config = dict(
    attn_scale=0.125,
    parallel_block=True,
    init_std_o=0.0536,
    learning_rate=0.0121,
    dataset='wikipedia_en',
)
Each number is 128 + 24 x the weight over its row's rms, rounded and kept within 0 to 255. Layers, rows and columns count from 0. Numbers have three digits each. The size before them is the row's rms in percent of the matrix's.

# layer 6 MLP up, 896x224, rms 0.0618, rows 58-115, columns 0-111
102:153102151110166146145134109113122136150108101115110140119111126088103129112134135109175134126160070130108082119171111123144148133094128152148151125166125142111113123112083121104138101112123111124126177134169176097146136103161144148122174108117122162097143119134094159130101118128144109117113102118118070127134122118155113090108123146124
105:097133100139161107131172131140092081105101123099160152123135119127166125126148085155140122133142116079147126141122125163136196132149107100101137125126129120147117138110115169175176135132116097135138083122116128153098128097134175090160115129154130126119151164189123131098141119132113149127105108096131121064096165163143114109069112076128
088:117150128127120161109104131111130125122171151129138128116076154166091132093100139131157111140142134156163095103126121128100090155131118137182171180108147118176122058137119134101105153132120141115155090090151098122150133184125136146106095071142100171114110110148128130111139068130095118141133127113114095140134144129141151104134118113127
091:120129126139129135132155112164123134153113131123122112106101183160125157099092096126097139125135142102109126134123090123091129147137157181107139141183138103138142151149094160145100132109118173155121132128148100180122206147101050119152116138144134154117167113176153127152122098088128137133111144109087125105151112127140142123103151098122
095:135157117150155161142161136160131126113141151119131113107151134160116110138122106171116134141098133111122111116100123132156092155125175123169151146111172148153111128138101106095130140181150136129134138071150155102125131119114171086143131115107140088133182106100108107152136102108128086131099134132119129194106119131093124136133106085127
099:143097104134161157147164143128146144128147107134100135139153122138116132098101144109107159145192112098111125107130151155118114130114100112104133082130165172151145151055091185081128129100164155082164118115120154112102123111122105137113115127102153116125161170128119144080117151152140123119087106138100105130127081172128069133098140122132
104:135157137187127179159088082160139110136127128156066142110165127146116165164176149168163155169124112112119122134158133123163109131110130125119147120128116129141102116152175104137140115114149111106120115124120121106116103140159072123126096120121100136134133121089124130106138136153126152107133122122116141126156121153178146135134083119115
097:096106162097102129145119129130129133140144124130112127139104106120115101098110085104116118091126093153117123120109110137106116135126100130112163125160097181138137131119131159089137130123167143131094140150132106111115105101125123139122175170118165140147128098107100090106160120079138107126128164126149127159124147134154082104121168152118
107:167156118102118140116134136134097138089166103177124140148138069087114121114130100133124144116131110104102139159126108165121100151144125128135110161132124164142077107148158119135145130113139091115133147160085123131130154133146142142116139091136064103096122123119130114163124082113136157153127114114113108125101111125117134146124109114123
108:162156134103106193135095143110159158158141082144123084111101127106168168095138103144138104161158106078166147129112093131073125135128133131168103156128117134094137139135104111113156111114152111104119105114101107141105158141119123145149157153175151127121121105106112075134141125114082135124141119107142151118150076119098124063164141152122
105:134111144163162159163105127133108138109129087116120138140147134170097111163120146156139095097162131127096110070117135167108128122151112157135118104111112124137104103156137132105143136115140104131119176114093100155091140144136158174093127115170151094088127059132153103099128124092113117165089149116154152111092132102140130139118166158117
094:145114147163123145194154112117132119139090144105135141124099109154133115140092119097129136116177101125113119150107157153133125100120104133093146074160127141139164090113126150108116130151123077112093085176140112089154135137145077101116151149177143103116158149126105122157125096114098070117106102123176158100112148125161154160096117104097
102:103090152161144098144118157133124138135172103135151136169130144171098079115170169141136106141093158144154147141128122114137096111096130167107121114128128121124126172123170146119121100099137112113138068164137133136135117140132115137149115130172131109102124135096090156113094103108096144077123151163113135159108140141160147129092130140157
095:089070159094148102097122090078123124112109122136129143142145111173134138165139137116153118113093092125113113115143126094126103097065154132092144139126117192135115185091120128164143168133130120137139082088116119113169124148130118140141138180140173129108153145136109137120135132139105102139130153089107133173129136137104140143105126148136
102:132140133132141143146106118112135169115123148101160113150118107110138113123166113121115117121120083110114164122084156166133158125109145094175108131086184110126113087144108111125096095117146113096099134122140117093150157099149123137098146072141089107120096152114155124168078112108157131127132094134142154133110137114122148138132103145102
116:146131095114138132122130127114126172129148094148116086121134142167137152128148116149110109156125140125106096172158154151107152141129119072150122122123111113090110130102148102113147087107092104110153166117113118145144149131159058117161170123096166110124157112097124109091148105183116111106127125135115171135127150132133115119101128091146
102:159099139123106134205112133155112140153176125119141115131133153127100113066134160131080145142150148142155121138157099137135095122143118150155199151119132125123083137132106135145146120083144117135136103101155149112149134076127109153117167123142109081117117119115135115128125103102130155187099106146152089098091098097156127138144135122123
096:139129152095130153159105087110111117147165122099157119108139137129116146165120171150115127154133116138124147130098105136130135132094121128084161085152080146094146145092104164161132111121142143121142112134115111168118092123148135086131117106106087158116103075150156152132154122124127123101087103164118086144115177118141125117088100139155
099:122131107142107148114130114164092097150107125113132087150146143167064130189119163074090088148130148100134147142137107172152122096123152117114121177146110167098161194103140138117143144110114143123097115128139155138073154162112144129135160151156136139157154126102120120109130139136131131116090097127149142123084112120137119125084133113114
102:135150118131154134138106128145136142116120126126100145119093109107082142113128128199136067102161135120171149166153096159107170110111115142120153136122158160125110138145113164103087137094099130120116106125114091110099127114108140084111089098163138120122141128145144092126097159122145109124133089149111105133127129122119169143139099190142
092:108104135150136145150148163145089099126125121075137156102120160076089135109131142086112155074060153148092124139165111128119127127076125103105143101156138120151131176138153155117151112139118148109159111152116097123132133134168147129086120149113132145176154086127123122127144111158145149098149119128131109130124094104074088137145120083160
093:146173118108073126142101133123120174157126115127129099122116139125142105180176137152101138137108088110181111123162126159124113132131119168166147100129084116089169117095151099159152134123122085107134075090110137134175160111141084130116130099145153122137128110112143100124130122132108138148119093143146120130109085143147111118128097134133
099:141158102124123129119137136094152128139092108074159147133130170112148188080152083097090095116174112131182126134090113135107115133116138124094164112129142105121157128162157108107142155119122171118103117120112134104114140105104167149079107139152140115108153128169101091134122111143146099105110143146128139145143148163114168139139136148099
103:126133142116122143132124098167164130113153166161133137108140134105124098171109106118110038102121120149143138135143131116158165124135140136102132152134110115125122113132164132130124124111139090100133122108138121125112186161148125153148130132081148105089111080092148131098161146136169097126135108084091143137120139164143077119172137102154
105:127113134138149131152157151142116123161098075179147125092127148116167108138147131181139093159119119096105152104067101098108119125054118170159108109184099147128121117162122126135134086122109160162112101102147124107156133154114108117111127099102129134147127137086154119142115114138125133162057100115118169118134122106123171092130122139109
098:111155081121135123116077125133121141105112139136139134091145135140121146105136110090116126112084098110124098098136136132081173101125161128143125143103143143161139144101104127177114119152177112105101120170155113106123135103194098125166171130121126151093179151103114101137149136200128115137141109135090143111141164083144138127138137134145
093:105120127137105133136127122120106102102123131152135103150096168124129107073159137165119058090126148112164125092083148128114123106127137140138175118115121133148131112141170166135111073133111161127146126124092127129164166115132167097153131135137112113144141146082134127139109110168115112099156156103111098099135147154166127104141141115118
100:174111120102122135133154122104134109193135105101138137126150143140156117100108133085146141154149170179109163104158105162109107102145145153140172101122166134092136131141111148166133139158113114104102115179107103092120129122138153102140150154120132121125136124117136128164073166130101138074091135105111105162096156123087128144122114113152
099:135123143157139124132149110156160155112116148184160174115119129075141115167123092133171134123103126093124117108154109160121105113140183157135150149166109078143092135130139116118108140136113138114146136131116133172137131100084133145143103151165077090129123132141117134138124106137120120172101137096113174107114084113139091130140104105122
102:123114116106133132151125132143172091131120123149144104115170155100112170135149119139092107122118136145119145160134138112147132134155088135115059135132147145118094111114139143127130137150166128131122083170111114137094126180116140123089149101114150129155123130110168170092153069125145115142100138153109138144121189154119132157112176144133
091:131137109131116153117133125151111131110131164130093136113159119127099116146114145053157109140110116122127112155110124131131131111112134104158143098101125167119146163136131172116135134103113084108109149141129135173143120097123166082080133150123114126136161128149082107146137076164162173139120121153150130089137074103175117128124145123111
095:126107118129122116155086109144139138118104104131134111113100133153165107115099140149146054085144124147141149121108138081133062104101129117112174132137149146151151117141153106136106135129107135158134103144153151106117141141122080120134161114122135144132151070125121143136127150105130123124111109164100129115146104123164139133098126132135
109:125143123150117142144210151110110159109173138103181107119148135099091153134161108132095117110141114103148096114143136112137092116119118122113174136141125140173134153162148179143112148135131146128116121127129101077130138108083127158128146137158147144080120126114077081124102164133095100149143109112123114104117135096124129109145109130206
099:116150124106105140129125147141099141155121083131124097134119118146172095128095134109075098110116130107101123084143119177121109119113118125146175130098210116088112143117139108125129135120117170087095154120130102163139152183143131116129158116134148172139108154130168162148133119111154130118090117125109097101106130152114105134111078146179
102:096132091128149136137134154128135089099108054092136115132146139175151178091149132180114156144128102129108122157150151166140106123086076094110132096136129166129162124125091136105140154124123143133141151142121090123112161133143123140130119108116155140127113116124096109133107113157134143097104095143151162119111131150087119109129108126117
093:132131107083129101105116128144146103107143123144142132126087144133141137095129112145124140145135148098139162130118117116114123106156159186100173120139148168125095183114172140094112065088154110140160132137127105141098164110074108173125120087141119151096119131171098131124125132149101152144113151120148157109131102129145085108125142099152
099:144134106182143159136128141181097138193170159109152140078148126102136130095143127114097130129129102162101138140167131168138114129139091172132129144126120144076110140116110121131143127137168100152158100125133100146093148139102109131159098113112063125098129118117125103123135135107111124127124136080137134115138109138116187103109154134092
090:114105181150148112131123140154115134144105120129118117149121123130098109156131117167126110173124096125092093100115147146138137115109114157106124082137157095165157149119114161128074106119155151087187141090115082083139107137110172129119130105094110142188175115139137126150154097132137105145134124115182124137114120129135145112138164154173
103:105112158115058117117135165102154112123086093120151070141118109135099119168144105136176121138133132144157137084147078139124124093104141115153125161131133122145155158115140153121167137123142118064091112072121142134135128101143150183136119123160138097075137107093145110125106123145162087135147146139170080146136103153117134144127103082137
105:153145099115152134089132129148171125090106147111164111125112109083083135085175118135114153125126134109138177121126168163109129145151103131121146141134161084125100093122168167123143116131094103142155080094106139155089187128128115161122089139129120101138151128133120116143135171158115110165137062136172159134136117124084163163098132109098
088:125130142101162173135146112148186141154164159130110129128162162138144155145130143111109115131087133123150151105121167090124109116148159117118076124095120079104152084142147110112148112074170097134147127124134118114125174099145087124120085124139100113099149170132121107113156143117093142075097140157134135090151146148115141099144110149154
097:137128134148092112094099112157120104089168158143180160087126148136168111163121100107114115096108152097100078107125161144127080122135124147104157154166089112114138130106141099134076140124128133158121144143118139087144113106131115156112183131120125131126191100123109135120121130178135126113110172098134162105124096117144110138094181112139
109:158110096103145136133118137174096136169083099121085112120119141134131142157111112176160130116109103084170105110121133123114145115110144094109083146114118123112138118085167098079153153167143121070138144112144163131114155124147085136148104124146098158178175123145131123128100110089114145150167137131177138123165133105137151111098106111106
103:126106153090143121142158131120187107109156101129132175122160121138104120154133133105123120146150141085169121112118138107139114143108142104087108117157130102084097143097110170107126164136123135151101153121125125098166140108125116144090115115162118130102165142154099109124114107141143117155145102148138111189170083118169182161121128110156
097:115123108094140160099089171116147159121144082144115085113118144146139164130144134179115132118105133093115099112185143145133143115076153122091136137135132147115118119136114114148135152117152126119088094127114132124130162113138127125125160130128177127144129098125113099179095085144153127101119102137095124122164099151110110127131135113149
094:147144112105105132123137116135142132137127184139152138158080127095091138097126132130135136066087132149160118146150141105086092126113149139097123125134139142161105145144122142117161105123095180136125104130153133159117126088164133143118137108140136101116153124118133162139141136153119159103126095158124119148123113125123119132182156140106
093:098107138100120161114110126118143090144100129107156159132100144142150103110125145144087144138174063116119139127090132136130140145164118116109138153127083178142096127167117142150130131066125110122136095099115116126139146117114103151151161109095151150153146092139143133138121124123149088153102120120114110141082186143139134124113164150169
097:124118125115168150166113144118105118182143131115163127089137134133102086123112119115112121163150120059107152136093155157113124137128179143096146183103131168133153123119123141130145123076156115144122136105144131145136116134134104109161117071124169118148137151117121129115092162141131128147130093120116095128094128098141143097109174090146
100:144106128113153141107131131134144129112135115118138143143126145119118133094123082136092146182121119138118133118103144107126146177155166154148126097137183097123046108168113110146133131137130138115160128127138078125164129149133142121130129144109134091083122080127177140145118089169158098087130097128106131100116114142157139130137106113141
090:147158131150100156110115181154117159137041101108148108119137133114102131130121127129123144123115102127129096161130123118154141138113137139137106133111134102094135123126163150152127127136102141136116124126109129096086151117088106119148174102107081136136126118126117135122136130095102119124122159143164132148156116130155116164139086123160
105:115127138163131189131143161104174162143127118112130131132110161112126092153124140163143079119121112098129098096099142180099113097111116132145126112137099116101170126121100130130098124123129128130137115101080085100102132080134137082103079091146112086089150116116107125128113144138150132139106127121136147110088100138144129097130112114134
087:163113131112155131148145146137124088146104134113171157131138125113138122139123115097135097128154195136117095149076124091123128075135143150117139082140100152107165169120130134140117128159130125136112113143095130108114164132150153069127105144180104080153148130100120103152135118152155101116167101138159129125156143108132140126127161142149
104:139101093115123106128115108112174154122140131156104140136125136138125138110135085107127100150137152132160109144141125120099154163104123149106146074112157137122094156136145124134118108087112134139166120108065114103124077125152098172100126074151116127136110113147139084157159166129122094175100092132158137130130128142110149099107121161143
096:105139109176176123130118146099185125084102159100119122149140142114094142161153143131112166129138154118117118106122101122155168143070145106106128142192102098125080145135113095141115164091144127131124110142141116134141123141159121110073154151111116114103177102099117154094103131152116151151122119119147127168182120143112129138099146133104
102:124082139102162141167120120124121102091151103098156157088181109133106142180153116149121114125124172155138175180098130147137122154112168173128129142140136128139141073119106106093145129125108132106128133076101119137147129116181107157104125150113140116103153158129080105073107095116139118148097113129091127107127104137092116128131115091138
096:114143132139165120097123129114076078112101128103154134153094133134115134154105145132156141141090124147130066144158109128135102114123135126119142102135141126172085120140113116139130126102152137120138122059124092102164121162113141114117153128140127134144137131122134122134154161113095146102140108128137120155118150157124107125126118106102
095:156131133128119133148106138182128078137105135121138164082140153146144149079113137129071125110164136101137099091119112120156099151101136126124078121159123123110134112113152139142136133096123173119110130105120145156128137076134131122138148161167078117118135144161160122134131116161140109183149106106118119114124141105103094104132092119121
099:143158143120125116117169123106116124143119152088091066117079139118106141142152140154091072139135129066103076148137118120114112174164102103118077120129113165168101159093127114155121109125125110113109072126140138128171152115146131097076121132138132133116147134110155132119126128186173066124140074109143171126140131105102157160118181103121